Weights of a small GPT-style language model, trained from scratch on English Wikipedia: local attention windows.
Each number is 50 + 12 x the weight over its row's rms, rounded and kept within 0 to 99. Layers, rows and columns count from 0. The size before them is the row's rms in percent of the matrix's.

# layer 13 MLP up, 512x192, rms 0.0799, rows 418-466, columns 144-191
098:56 66 26 67 60 46 58 58 30 64 49 40 75 77 50 40 23 50 49 33 55 62 52 53 52 53 44 58 48 53 56 29 62 33 54 67 77 40 70 32 75 45 47 77 63 48 45 59
095:56 46 48 38 40 54 53 51 49 48 58 61 57 58 57 60 50 37 43 59 45 42 58 54 72 49 49 47 37 47 53 56 57 38 60 40 65 61 55 82 50 47 67 42 60 52 41 66
098:34 45 56 61 52 52 31 67 64 42 29 42 48 28 53 48 27 48 46 56 65 50 42 56 55 50 62 63 41 32 44 57 45 48 64 28 52 58 40 56 81 44 37 40 47 46 50 57
107:30 48 38 59 68 55 61 34 47 65 46 36 73 67 32 30 35 43 57 46 33 57 43 43 46 65 41 46 48 63 48 44 52 45 51 61 27 42 45 54 62 41 60 55 63 70 56 72
103:51 54 51 49 60 68 36 44 37 60 60 60 49 50 42 60 56 50 52 60 34 53 52 45 54 69 65 55 40 37 50 36 35 56 70 35 59 51 52 56 52 35 41 55 25 54 35 58
097:61 64 60 54 66 65 55 50 49 40 30 51 63 66 57 46 42 43 37 75 30 60 55 33 35 62 34 68 55 34 61 47 38 56 38 43 50 49 48 50 42 50 34 45 56 52 39 46
101:54 34 54 20 54 29 30 49 76 47 67 60 52 44 40 49 46 61 18 42 41 59 39 56 51 47 33 50 55 71 41 58 49 55 45 29 37 33 56 45 47 42 44 53 72 40 48 37
101:31 26 64 58 78 68 55 36 56 66 44 47 56 80 43 37 29 45 44 59 77 54 58 72 51 46 36 57 32 32 49 69 15 46 45 63 43 59 22 38 52 32 42 56 59 64 46 46
104:38 37 72 43 49 51 52 33 45 60 53 51 62 25 30 46 48 48 50 45 34 30 56 70 56 50 57 60 52 65 37 50 44 64 53 40 47 54 43 57 86 43 53 41 66 60 67 53
103:67 44 54 31 63 70 45 30 71 62 46 50 78 60 49 32 63 35 37 66 33 36 51 42 25 61 58 65 44 53 43 50 55 58 52 67 42 66 32 62 48 31 49 48 48 58 38 43
092:57 56 69 70 50 58 48 37 65 63 26 40 58 44 63 49 42 42 38 54 57 46 56 63 40 24 30 71 41 43 61 41 54 40 72 35 30 32 47 41 43 55 36 47 35 51 62 50
102:30 49 59 44 38 44 54 40 34 20 43 52 25 42 46 39 37 50 44 67 62 45 29 56 27 57 58 62 46 38 55 53 38 58 76 64 56 49 44 43 44 40 67 47 41 41 61 53
097:43 38 66 64 45 23 39 56 55 43 31 41 47 66 41 63 67 39 56 47 68 55 48 47 53 49 48 45 45 43 57 46 64 36 40 49 59 23 54 50 44 34 61 32 67 63 44 43
100:33 61 67 60 45 61 47 25 61 79 51 48 54 28 46 51 54 50 47 48 39 33 36 55 48 53 51 47 37 64 51 53 52 48 69 52 47 57 33 51 61 53 51 37 57 38 69 47
103:49 38 58 36 60 67 61 68 42 43 59 48 50 85 36 45 73 55 47 59 57 28 89 56 84 47 56 43 68 44 48 63 37 34 50 33 40 44 49 39 40 32 34 65 56 55 29 57
100:44 62 38 46 47 40 47 44 75 36 56 56 66 53 38 57 28 16 51 51 58 58 34 52 56 64 62 55 61 34 26 27 59 68 33 55 35 56 52 46 45 45 71 63 34 54 51 43
096:49 51 39 39 51 62 49 53 47 65 48 56 55 53 39 50 48 69 60 47 32 57 31 48 40 48 42 47 45 40 58 44 38 38 47 41 65 32 46 67 49 58 66 40 35 30 41 33
097:68 58 24 59 31 51 45 55 32 61 64 35 50 69 36 65 58 35 11 26 60 39 45 47 56 47 43 76 53 52 47 37 43 49 51 60 36 70 57 48 43 49 38 18 52 47 41 48
100:41 40 50 33 43 52 57 58 55 45 49 62 45 36 73 47 40 31 41 76 65 50 64 58 35 57 52 49 65 50 41 29 51 59 49 51 33 67 61 59 26 51 62 44 61 47 66 47
102:31 43 57 64 74 60 49 58 42 73 35 40 58 60 35 57 57 41 33 31 55 38 55 51 55 47 45 43 57 59 40 29 46 36 36 61 40 36 48 54 60 39 44 58 63 63 34 40
096:31 59 43 54 51 81 36 45 60 51 66 56 61 67 42 36 74 49 52 49 70 44 36 59 51 25 52 58 44 38 59 56 52 34 64 47 54 59 49 39 36 52 52 52 43 37 48 25
098:54 59 41 51 42 52 58 65 42 61 47 43 83 62 43 40 39 47 49 32 26 45 42 35 49 62 49 49 24 30 60 32 55 51 53 60 48 59 58 83 60 50 62 30 36 54 58 56
094:31 46 54 50 50 39 47 42 60 54 57 30 31 27 55 31 41 56 39 38 69 59 49 36 54 54 44 22 62 60 38 48 43 46 52 39 34 69 59 50 40 31 63 51 72 53 62 46
101:88 57 54 51 35 45 52 67 45 57 43 49 32 46 64 41 45 69 71 26 51 46 56 47 21 51 50 57 67 58 57 55 72 51 44 57 66 29 39 65 64 58 44 56 32 43 50 54
097:34 55 44 33 55 43 44 45 63 39 60 45 59 52 29 40 47 68 24 51 41 56 47 36 49 44 45 39 17 49 36 56 58 54 28 49 54 47 57 71 45 53 45 61 63 52 54 60
103:46 39 55 53 44 49 60 44 32 40 63 63 45 46 58 26 40 55 47 63 33 41 44 45 76 55 43 45 49 36 53 67 68 37 79 61 67 22 66 44 71 43 39 53 46 42 38 82
085:64 55 46 47 39 34 46 65 59 45 55 48 35 41 38 42 32 54 59 62 40 36 59 44 54 44 48 47 39 49 56 66 72 40 43 59 48 76 49 73 50 37 69 64 50 60 49 39
105:33 21 36 54 46 54 54 65 38 24 68 62 50 61 47 48 34 44 42 35 53 75 48 52 40 47 47 46 28 49 36 68 52 36 67 52 31 48 62 55 37 49 55 54 34 44 76 54
098:81 61 39 26 55 55 47 45 36 51 65 53 45 63 43 18 67 50 61 38 58 59 42 36 52 61 50 35 53 49 52 46 50 61 50 25 43 72 62 49 49 45 71 52 32 59 46 55
104:37 54 68 48 61 61 44 29 45 52 57 60 44 65 47 37 45 46 53 51 54 45 31 54 26 67 50 36 31 56 60 39 66 44 51 55 39 35 41 57 63 62 38 50 49 51 52 38
096:48 52 67 41 24 56 44 47 54 68 47 41 60 67 38 52 52 54 51 54 74 70 70 57 51 61 49 65 39 60 60 39 53 42 65 43 62 41 36 56 57 48 52 68 56 52 65 52
101:55 73 21 44 42 63 41 47 44 48 26 46 59 43 57 70 39 39 37 54 54 55 30 38 46 49 57 46 57 59 55 71 38 43 68 39 90 41 41 65 53 47 36 43 39 59 65 71
095:72 62 42 53 45 48 63 37 56 69 56 46 56 30 50 50 49 48 62 26 44 58 71 52 56 54 55 47 67 57 37 38 44 54 44 60 65 54 50 56 57 55 49 36 52 46 64 29
099:65 48 61 43 54 25 66 46 54 43 46 69 42 64 48 70 44 37 49 57 47 39 66 42 69 21 53 46 49 39 42 47 44 40 58 38 40 44 53 56 39 39 65 45 43 60 54 52
103:37 51 40 58 41 56 69 45 52 27 57 60 40 44 24 43 60 39 52 43 50 48 36 65 36 38 48 41 44 77 63 57 52 57 36 63 54 35 38 61 55 54 40 43 43 40 50 56
099:33 46 60 46 37 66 56 57 54 60 42 41 55 43 55 54 55 65 61 41 30 38 68 55 55 47 55 50 47 61 43 43 71 72 44 67 33 41 40 53 48 35 51 68 33 40 66 49
095:46 53 33 69 48 51 80 45 57 73 59 49 45 46 50 54 61 41 51 53 39 56 57 71 33 41 62 27 36 46 43 67 52 38 35 49 52 37 54 65 69 57 61 44 52 46 51 69
104:39 39 42 36 52 50 53 71 42 51 57 48 35 49 25 50 31 49 50 42 39 53 48 32 55 37 54 53 36 63 25 48 37 53 38 50 72 36 31 43 55 50 45 53 51 48 44 59
101:45 43 61 46 63 74 57 46 48 65 65 38 45 36 36 38 42 39 57 48 55 54 55 58 56 39 52 41 37 45 48 57 44 34 81 57 64 43 75 54 37 47 30 49 53 43 56 41
101:46 50 39 50 47 52 63 62 53 30 50 45 42 34 53 45 67 38 44 68 45 31 44 38 48 57 40 36 45 80 64 66 51 53 59 40 67 46 78 46 64 63 49 59 48 49 50 51
097:46 68 48 64 34 59 54 61 46 50 48 46 56 32 40 71 29 49 57 46 62 38 64 47 41 58 53 35 26 61 52 57 48 51 57 55 53 64 70 30 65 55 31 59 49 61 49 59
097:50 52 52 70 40 63 71 60 42 42 53 44 56 80 50 57 22 69 54 52 58 59 40 45 39 36 55 47 21 33 51 43 59 60 50 56 56 60 58 68 46 36 42 46 31 47 32 60
100:62 72 57 61 50 35 53 47 36 45 56 52 49 51 49 43 38 40 51 81 34 64 52 36 61 41 41 52 47 61 70 74 73 50 38 48 55 50 39 71 49 18 17 64 52 56 70 59
100:45 54 75 53 46 53 61 65 61 82 47 60 53 65 55 64 47 42 36 63 66 52 60 33 63 42 39 57 35 45 58 45 57 39 32 58 77 49 46 48 59 28 28 48 38 51 52 62
099:41 48 43 50 44 31 49 46 58 69 52 45 50 46 47 52 39 50 46 48 50 54 57 51 56 43 65 57 42 59 51 31 21 34 46 71 57 29 36 58 54 27 54 27 46 66 64 65
098:43 33 57 20 66 57 59 61 45 74 44 46 47 87 57 45 46 60 74 53 40 50 56 47 49 43 61 31 51 39 46 68 34 39 52 40 49 60 27 63 47 46 52 57 41 52 29 50
103:64 35 68 52 63 71 54 78 59 57 55 50 59 44 46 35 74 54 65 43 31 41 38 52 54 32 35 46 58 75 66 39 56 40 33 46 47 55 54 22 26 45 52 70 49 29 56 58
102:46 75 42 57 29 73 65 55 55 56 48 62 41 64 52 78 40 45 35 65 49 34 82 44 46 59 54 27 52 63 48 49 54 42 32 49 48 51 56 74 39 42 52 57 59 51 70 50
099:38 54 69 44 30 53 64 59 72 56 64 51 57 42 39 48 72 38 57 51 51 44 36 39 50 48 51 58 46 44 52 41 69 51 71 20 55 44 49 59 82 50 64 52 48 48 42 37
# layer 13 MLP down (transposed), 512x192, rms 0.0762, rows 418-465, columns 144-191
098:50 47 56 53 28 58 34 54 60 47 67 56 25 57 39 46 37 59 38 45 46 44 56 42 35 34 11 69 28 53 49 70 44 58 60 44 55 51 51 48 27 41 58 49 49 55 41 37
097:49 53 65 44 65 68 65 60 54 64 43 69 54 22 54 64 66 45 57 40 85 50 47 51 55 69 47 27 49 42 79 50 29 44 53 50 41 47 41 72 57 55 54 61 51 40 64 73
095:33 75 38 50 33 57 47 64 45 50 62 32 62 43 50 53 72 41 40 56 41 42 51 53 46 61 72 47 53 56 47 49 37 66 61 55 37 31 52 42 57 61 58 52 42 62 28 69
100:56 58 67 48 60 37 45 42 60 60 27 46 47 48 51 55 39 66 37 62 35 54 73 50 67 60 86 40 58 44 61 42 49 49 58 52 60 26 53 60 39 76 44 50 47 53 47 69
099:34 64 49 65 51 43 73 76 51 67 79 48 70 45 48 41 59 23 49 52 48 56 38 46 05 58 64 44 55 49 52 37 39 49 48 57 54 44 58 38 28 33 46 59 58 46 44 42
101:40 51 63 49 34 45 53 51 34 48 52 38 48 51 62 50 41 71 63 58 27 31 59 52 46 41 65 43 57 53 55 39 62 50 42 55 46 56 43 52 42 58 51 56 67 38 45 66
102:66 54 38 61 62 46 56 44 43 37 62 55 47 66 36 38 46 54 46 52 63 53 53 30 39 36 30 44 39 56 51 68 44 55 54 56 60 55 51 37 56 63 70 70 32 47 48 50
103:24 60 20 62 45 58 41 46 32 64 27 51 59 49 40 21 51 49 54 44 43 47 52 50 48 48 64 67 35 58 40 55 49 61 49 45 58 62 72 41 55 52 56 60 66 40 41 28
104:54 34 16 38 50 40 46 68 71 56 12 46 48 52 37 50 63 57 49 32 83 39 41 43 72 66 42 44 48 36 45 49 50 62 60 43 29 49 58 48 38 55 36 76 35 46 43 51
100:45 51 52 47 44 85 43 50 49 37 43 36 67 50 52 45 55 51 72 46 41 64 56 43 58 37 00 66 31 62 58 40 28 42 45 64 46 42 56 59 51 48 23 54 40 53 58 56
075:46 46 69 49 33 48 49 76 50 46 53 39 31 55 29 41 34 56 59 71 42 53 63 43 49 59 10 47 57 56 65 32 47 61 63 35 43 64 34 53 44 49 57 45 56 44 38 40
101:45 43 42 35 47 37 24 65 45 41 36 49 54 53 54 76 36 49 49 48 53 67 51 43 53 32 11 55 21 52 58 69 48 36 61 66 56 49 56 36 45 80 37 50 45 52 36 40
100:43 48 59 44 57 31 74 44 45 59 48 53 60 38 49 61 30 42 48 37 50 62 41 38 54 33 33 37 59 45 68 50 46 53 53 62 39 44 46 51 62 65 76 58 47 56 67 55
100:63 61 53 59 56 39 34 70 43 63 65 36 46 34 53 56 58 64 65 49 41 24 22 41 59 51 71 66 44 41 70 63 50 31 60 58 57 47 49 60 61 42 18 50 61 57 53 53
101:25 55 40 64 76 38 62 67 43 42 53 37 53 42 54 43 37 49 42 55 41 48 45 47 43 67 73 49 86 43 48 47 42 75 56 73 41 59 56 59 55 60 60 49 68 49 62 47
101:39 39 51 65 48 58 37 54 72 44 43 65 33 60 50 44 72 38 54 70 51 47 48 46 94 46 79 47 58 53 53 27 60 54 36 33 55 67 45 61 22 55 45 61 56 54 48 57
099:47 56 56 56 48 49 65 31 54 42 35 46 66 39 47 43 52 37 40 71 59 57 37 59 57 54 77 45 68 39 70 58 29 64 26 30 40 51 35 59 57 55 53 74 43 49 45 51
099:67 56 29 37 42 59 39 45 36 46 53 43 38 41 47 50 65 46 37 32 85 33 29 44 52 60 60 51 45 45 68 47 59 47 54 73 32 35 33 73 36 69 65 55 47 52 50 59
103:31 44 43 40 63 72 67 52 47 66 36 67 45 62 49 35 34 36 33 43 46 53 64 65 29 48 57 43 39 55 48 47 53 60 55 40 36 48 80 29 51 81 32 61 57 44 51 47
102:54 50 46 46 55 36 40 61 56 61 53 57 35 53 52 37 42 32 62 79 50 65 45 57 62 46 30 35 21 49 57 38 42 54 58 32 50 56 62 50 66 60 47 48 39 47 41 70
101:48 43 56 42 46 36 49 53 38 41 21 43 38 68 56 50 82 65 69 51 25 39 52 48 61 30 39 36 49 58 51 54 54 45 39 49 62 40 51 65 33 47 55 58 56 50 53 50
102:38 53 45 46 61 25 64 51 41 45 66 52 54 42 41 64 51 64 59 49 43 45 54 50 44 70 88 60 40 37 55 42 29 57 52 40 42 45 33 55 59 67 54 48 12 60 58 35
098:69 56 78 53 30 51 64 59 37 60 52 43 66 61 51 59 37 43 52 63 37 70 41 41 41 46 52 59 56 39 62 55 43 42 45 33 48 56 46 42 35 49 47 60 53 40 33 46
100:38 53 39 48 48 50 40 56 59 34 41 45 19 34 70 42 33 58 57 75 71 52 43 45 63 52 25 54 40 44 49 42 44 56 57 62 49 33 63 42 53 44 43 65 62 58 31 54
101:54 60 59 36 45 48 42 44 48 47 59 39 44 50 41 35 36 30 53 47 49 56 54 68 56 70 91 54 54 59 60 59 51 37 42 43 44 53 36 41 64 43 43 72 39 38 64 56
102:35 49 35 59 58 60 59 63 33 53 59 59 51 69 34 46 56 57 62 50 56 63 59 40 60 41 74 60 59 41 68 65 15 47 32 70 68 31 48 66 50 44 42 32 47 39 51 56
077:50 46 43 58 49 48 46 49 60 44 52 51 45 55 74 46 50 52 48 55 54 55 40 48 36 55 99 43 51 37 48 44 42 38 43 58 55 41 40 41 51 37 55 42 56 56 38 50
102:33 54 41 43 44 61 48 54 44 43 52 54 42 57 42 40 74 53 55 51 62 65 42 42 57 41 89 50 64 67 43 35 45 53 50 60 67 37 41 18 25 41 51 45 55 46 41 43
101:21 65 73 54 42 43 48 40 54 45 48 50 79 54 48 56 60 73 51 53 52 35 71 48 32 54 24 24 53 51 55 25 53 57 47 54 75 33 57 53 57 54 41 60 38 39 61 32
104:52 47 38 51 51 41 40 56 44 41 32 66 65 71 40 46 60 42 43 37 41 52 56 28 58 72 29 33 64 52 38 61 53 39 26 60 38 53 42 58 47 66 62 58 52 46 59 58
093:42 41 41 48 30 40 45 46 30 63 39 40 58 50 37 45 58 58 49 58 48 52 64 58 53 51 13 75 48 41 40 32 30 55 41 47 63 50 46 58 45 51 45 43 31 53 53 44
103:45 51 63 45 56 53 37 45 60 52 65 36 38 46 41 48 52 47 42 38 29 64 44 47 48 39 28 41 38 45 40 71 50 61 64 62 74 63 41 55 48 62 46 58 46 47 58 52
101:33 58 39 53 41 51 40 34 52 53 18 33 35 57 42 70 45 65 47 55 64 68 28 27 41 62 84 36 72 49 41 38 50 60 59 38 61 45 47 65 52 52 59 29 38 45 62 59
097:52 53 50 31 64 53 47 64 45 59 39 50 41 72 20 48 42 35 49 52 41 60 68 75 41 62 18 40 51 56 60 23 34 57 50 41 55 34 29 61 42 48 43 51 41 62 47 74
099:38 56 69 52 47 52 54 57 66 36 47 62 56 47 44 63 55 63 58 53 59 35 48 43 59 44 29 45 40 42 59 41 49 52 41 62 59 41 72 44 53 43 77 47 34 57 45 67
100:41 47 35 52 56 36 44 57 51 47 41 32 50 58 29 58 42 61 50 36 57 40 59 39 50 58 42 55 66 44 56 50 58 52 37 45 16 67 26 58 38 52 40 36 48 50 54 49
098:39 55 64 55 40 26 62 58 45 50 47 63 51 56 45 42 49 38 59 39 37 81 26 40 50 50 27 42 60 51 39 31 54 55 61 75 67 62 55 43 62 53 43 55 55 50 38 52
097:74 49 59 25 52 58 67 41 39 39 56 52 37 61 57 59 51 28 36 38 74 50 32 53 52 55 61 51 60 48 32 65 53 27 56 51 39 63 71 42 61 56 57 41 67 49 28 54
105:36 51 49 66 72 51 51 65 16 47 57 35 61 60 63 44 49 68 50 53 57 38 26 45 23 62 52 64 34 55 45 51 54 53 48 54 54 72 45 57 63 41 69 64 55 51 65 46
092:56 57 41 47 53 51 46 59 47 52 58 50 91 38 27 49 56 51 57 38 38 60 72 46 44 63 14 52 60 45 57 67 54 44 52 25 30 50 42 49 58 63 65 54 27 46 45 54
100:39 53 63 43 61 58 40 48 49 47 49 56 54 42 58 55 67 56 37 56 53 41 61 57 74 55 33 60 56 49 77 58 60 38 39 69 46 57 49 41 41 26 53 61 39 44 63 41
101:66 51 41 46 44 22 68 56 41 57 44 54 65 22 52 42 44 45 51 49 24 46 43 61 43 39 86 42 56 49 25 45 49 51 54 40 46 31 52 44 54 59 66 47 78 48 51 52
104:40 37 77 45 51 51 45 58 33 36 30 41 62 47 58 31 56 32 62 52 53 43 33 69 62 37 22 57 65 50 62 53 64 52 42 51 56 66 52 48 72 40 48 66 65 44 64 54
103:48 40 67 38 47 81 74 55 40 64 68 51 32 40 57 30 54 42 42 65 52 62 62 62 40 44 26 72 48 54 38 53 49 57 49 53 36 53 58 66 58 31 35 53 45 41 39 31
101:41 58 71 58 81 69 44 64 33 44 67 41 54 73 45 46 58 60 31 49 68 50 67 59 48 51 58 60 49 56 47 48 35 60 66 48 38 74 58 54 82 48 49 22 44 45 63 48
100:42 42 34 42 58 35 51 51 50 43 69 47 44 51 67 32 65 39 48 61 48 60 51 49 49 40 30 44 43 47 48 45 62 32 53 57 37 44 19 57 51 40 56 36 56 44 45 38
096:64 53 53 52 57 79 29 43 74 57 54 71 43 45 43 32 57 55 50 59 39 46 27 41 39 35 87 42 50 61 42 38 49 72 40 56 53 54 40 55 57 68 60 40 40 64 46 71
105:33 51 29 46 44 49 24 55 41 36 67 51 41 74 62 38 39 53 50 40 47 36 75 41 61 52 32 58 62 45 26 40 50 50 45 76 45 39 61 56 51 61 48 64 48 52 44 63
# layer 13 MLP gate, 512x192, rms 0.08, rows 419-466, columns 144-191
095:48 50 47 44 63 59 27 43 70 47 64 60 73 50 36 40 42 61 51 66 38 66 74 56 45 57 43 43 40 45 53 58 50 65 61 52 54 54 32 48 51 56 38 53 36 31 47 53
098:52 47 60 46 29 46 53 48 41 28 39 51 75 36 48 57 32 39 54 36 51 44 60 49 37 50 47 49 48 45 52 46 35 53 66 70 61 39 55 39 45 73 71 43 39 21 65 38
104:78 54 41 56 61 38 59 52 54 50 48 54 57 61 51 65 44 49 66 29 52 44 40 59 49 44 53 79 46 65 50 61 44 42 45 41 58 57 55 22 83 60 67 40 27 38 46 52
101:75 48 53 35 43 40 86 65 63 55 34 43 62 62 56 56 53 54 41 35 46 51 59 59 48 56 49 55 49 56 41 27 51 39 45 54 33 76 56 31 61 22 54 35 44 46 48 50
097:48 32 45 66 35 56 46 43 37 30 53 53 48 61 50 58 38 31 51 46 41 74 40 62 46 39 46 59 64 37 66 44 38 50 36 59 83 37 35 37 40 42 57 67 41 41 49 27
103:64 52 35 30 55 39 41 39 51 43 50 46 43 40 34 56 49 58 54 57 77 42 70 54 49 41 50 36 36 34 50 48 44 54 35 53 54 39 53 53 81 75 59 44 49 52 30 45
099:61 46 46 51 43 34 38 44 57 41 36 57 41 49 41 44 67 47 36 38 59 59 47 46 52 61 42 36 65 65 38 23 46 36 57 53 46 52 57 48 35 42 53 33 71 45 61 36
102:34 34 45 38 58 73 62 31 46 56 24 66 43 48 43 56 41 47 54 60 35 41 56 41 43 09 46 64 60 53 67 64 55 67 53 50 39 46 66 73 47 43 40 44 37 72 30 45
104:23 50 51 52 50 46 46 54 53 59 37 56 74 66 60 50 62 36 39 58 67 54 65 63 52 43 46 64 65 58 63 46 57 44 48 46 49 37 57 59 52 60 50 54 40 52 38 57
094:34 59 65 50 51 55 54 42 71 63 39 35 53 47 64 47 34 66 26 50 39 45 51 69 47 34 42 51 29 45 55 29 50 61 76 35 36 35 70 42 48 55 35 61 38 50 53 64
100:56 34 42 30 72 54 33 72 53 48 50 67 44 28 48 41 57 49 38 56 34 66 46 69 36 60 54 57 38 37 60 59 51 56 54 47 45 72 42 47 69 72 40 46 28 49 47 50
097:58 60 47 39 74 48 60 32 52 39 50 63 54 56 50 46 48 44 52 69 65 58 56 53 45 51 57 45 49 34 67 49 69 46 60 31 39 46 56 55 69 53 39 59 55 71 61 62
101:79 61 55 53 54 53 64 52 66 31 41 71 35 48 44 46 30 62 63 52 53 68 50 50 43 59 54 39 58 34 54 51 40 54 58 46 47 51 74 52 47 64 32 39 66 53 29 25
103:68 62 51 66 63 60 57 65 42 42 57 51 39 54 57 39 28 51 37 52 48 69 64 56 46 43 48 41 63 32 70 58 50 53 51 61 47 48 46 46 46 37 57 29 80 65 88 43
102:44 40 23 67 53 62 63 58 55 39 57 47 61 64 11 41 40 50 67 49 36 32 68 48 61 48 49 49 31 32 45 55 41 52 79 48 46 23 55 47 56 69 57 67 62 66 60 58
097:54 55 41 29 39 45 47 40 36 45 60 48 38 25 49 56 57 71 53 44 31 46 60 39 34 32 55 43 54 36 61 52 57 38 50 50 55 51 48 46 33 57 50 72 62 70 60 56
100:47 62 58 44 63 45 48 70 54 51 88 52 50 51 56 40 42 57 36 59 51 74 55 53 45 64 50 43 55 48 46 53 57 62 41 65 33 58 54 36 45 42 50 36 36 41 71 35
099:54 52 38 55 55 37 33 58 58 41 68 52 52 31 59 52 51 57 30 36 56 61 44 60 47 46 59 36 41 58 54 58 67 53 62 54 47 62 43 38 42 73 58 61 16 38 59 66
102:57 56 30 54 64 43 51 56 43 47 52 52 32 51 56 38 26 46 60 52 65 41 52 49 59 44 46 48 40 36 47 43 60 34 61 51 68 64 61 68 56 43 60 33 59 55 44 42
099:49 57 46 40 59 46 45 48 39 55 58 56 54 60 72 62 50 43 62 26 57 56 51 61 50 46 48 59 47 65 51 43 47 50 34 34 41 56 65 34 75 63 73 50 22 40 37 64
098:39 42 38 39 28 55 51 63 65 57 52 49 38 26 47 51 67 34 51 65 66 51 51 60 40 30 41 73 48 53 39 57 35 40 53 37 51 54 22 58 42 54 73 42 34 64 40 56
094:65 52 38 34 56 50 59 29 47 32 56 63 55 41 26 55 55 51 60 46 44 49 64 62 49 51 54 52 31 50 47 51 37 57 35 38 48 52 63 49 54 60 37 56 60 56 43 51
099:78 51 35 42 42 37 60 53 60 65 45 49 52 48 52 57 81 60 48 60 22 46 49 54 58 69 47 39 49 64 50 52 57 50 57 50 46 44 47 40 15 37 57 39 36 47 41 48
101:49 35 46 61 48 47 52 62 60 47 52 59 42 33 42 53 64 35 62 46 35 50 60 42 38 56 66 58 61 51 33 61 39 37 58 67 55 53 41 75 60 54 49 36 41 51 32 61
103:42 43 66 36 39 56 61 41 62 48 46 64 34 51 59 74 46 46 46 50 47 50 42 38 23 62 53 61 52 35 63 68 45 65 77 59 42 40 43 20 59 56 54 55 37 66 51 57
083:41 36 66 61 43 51 49 35 53 70 64 54 64 57 71 52 69 63 38 45 53 63 54 49 47 47 52 57 64 50 54 33 42 64 53 50 37 26 37 41 54 53 36 40 56 37 33 50
103:46 65 59 46 68 43 86 46 54 32 45 63 36 44 77 56 61 61 55 55 31 65 43 56 58 49 44 57 73 45 64 40 61 43 45 44 71 46 19 40 39 50 29 68 56 53 46 50
100:44 67 45 65 54 38 28 48 45 56 39 63 50 46 34 46 53 52 46 43 74 36 42 25 64 41 55 28 59 46 42 69 56 42 40 46 65 60 50 28 66 48 55 58 54 49 36 40
103:44 60 53 42 58 38 53 65 42 53 46 62 46 57 44 44 35 57 54 39 41 22 42 50 69 42 47 67 51 44 51 40 53 50 58 63 65 42 49 57 42 71 59 39 63 42 68 46
098:35 65 61 37 55 48 57 34 27 57 70 66 54 57 40 61 40 42 53 53 55 60 67 57 34 39 50 62 45 71 63 38 34 44 62 41 28 61 32 41 57 33 47 52 46 42 33 64
101:62 72 47 58 30 61 60 38 48 89 49 52 57 87 37 50 46 33 48 65 56 51 51 66 75 60 43 48 62 63 35 45 54 50 40 56 46 38 40 68 39 50 49 45 43 64 47 47
096:52 62 49 67 44 40 58 64 69 38 79 37 44 46 43 27 45 57 53 54 53 46 55 43 63 62 44 69 42 49 57 48 47 34 32 40 51 56 59 58 35 49 40 42 22 30 52 53
100:54 57 56 64 44 40 46 48 48 37 58 63 53 44 41 48 52 51 64 73 49 48 49 54 70 45 39 37 42 39 28 70 32 40 30 60 55 54 61 46 30 25 62 55 23 46 53 42
103:59 36 39 32 50 52 33 38 34 49 53 55 49 55 56 63 62 46 42 11 64 44 61 42 52 57 48 45 61 44 43 21 49 62 40 29 59 54 47 50 53 44 45 60 35 28 57 61
099:58 19 30 51 45 48 29 31 46 35 51 35 48 51 36 30 50 56 44 24 34 36 54 41 54 53 53 55 67 46 48 57 52 68 52 70 47 53 47 49 54 55 41 49 52 65 38 45
095:38 61 42 62 66 55 45 58 82 48 52 31 37 42 47 59 54 65 42 59 36 49 32 39 60 51 63 49 40 64 38 41 50 44 56 58 33 24 80 48 47 71 54 72 45 26 50 47
103:61 47 76 51 51 36 29 37 45 53 74 49 42 34 41 53 62 38 55 40 64 68 42 59 37 70 43 42 39 39 49 37 59 68 62 47 65 53 32 56 42 51 51 50 40 46 57 29
103:73 48 43 44 68 52 51 71 55 44 42 53 52 35 48 65 56 50 58 60 49 43 41 57 51 52 42 65 41 51 40 54 28 48 51 40 53 41 57 47 65 35 56 47 19 56 74 70
104:42 58 42 46 34 39 49 62 44 57 42 53 50 69 34 53 58 45 54 50 49 47 69 32 47 64 58 23 53 37 64 45 59 55 58 42 61 58 56 40 43 62 30 27 58 49 37 52
099:32 43 45 64 56 48 52 58 44 55 38 55 39 37 56 57 28 55 47 49 63 36 31 72 46 85 54 45 43 38 52 37 66 52 32 45 54 40 53 55 44 60 32 53 41 41 48 56
097:61 34 31 45 54 43 42 60 41 51 46 38 60 45 49 46 68 66 65 39 51 70 61 44 59 54 57 38 39 34 58 60 45 34 53 57 50 34 36 64 56 68 36 64 49 64 11 61
099:65 53 32 49 25 62 39 58 46 66 68 52 57 47 73 40 47 47 43 67 61 52 51 38 55 37 46 54 47 29 76 49 63 40 53 36 36 75 50 52 61 40 47 56 57 56 51 51
100:44 50 46 46 36 54 60 59 42 47 60 67 29 56 79 49 33 38 39 59 49 54 59 57 46 61 44 39 34 65 56 42 66 44 55 58 52 25 46 71 58 69 53 62 48 43 62 41
099:68 46 45 38 72 56 54 47 52 73 48 73 34 28 43 45 37 63 44 63 54 34 59 48 38 27 48 44 41 58 41 35 54 42 47 43 45 60 48 44 49 49 40 20 45 49 55 33
099:71 49 69 56 50 45 39 44 35 36 44 44 52 46 40 82 33 49 65 52 63 67 52 52 36 41 45 35 27 37 39 52 52 59 27 49 44 45 71 67 36 49 46 44 34 55 60 47
104:46 47 46 57 43 65 34 55 54 44 40 49 46 59 45 58 22 50 52 36 40 59 36 49 69 76 50 47 36 45 35 43 43 39 54 47 45 29 59 68 66 57 70 41 55 67 46 45
101:43 63 37 53 66 38 49 58 37 35 62 46 40 84 63 56 60 35 49 42 20 57 39 69 61 61 53 41 61 45 53 66 51 45 52 48 69 72 32 71 26 45 47 27 29 23 66 52
099:53 35 50 49 49 57 51 46 64 52 26 34 44 37 47 56 61 40 43 58 52 64 45 50 36 59 46 62 47 59 44 55 38 58 70 48 84 43 50 40 58 57 35 55 42 57 62 65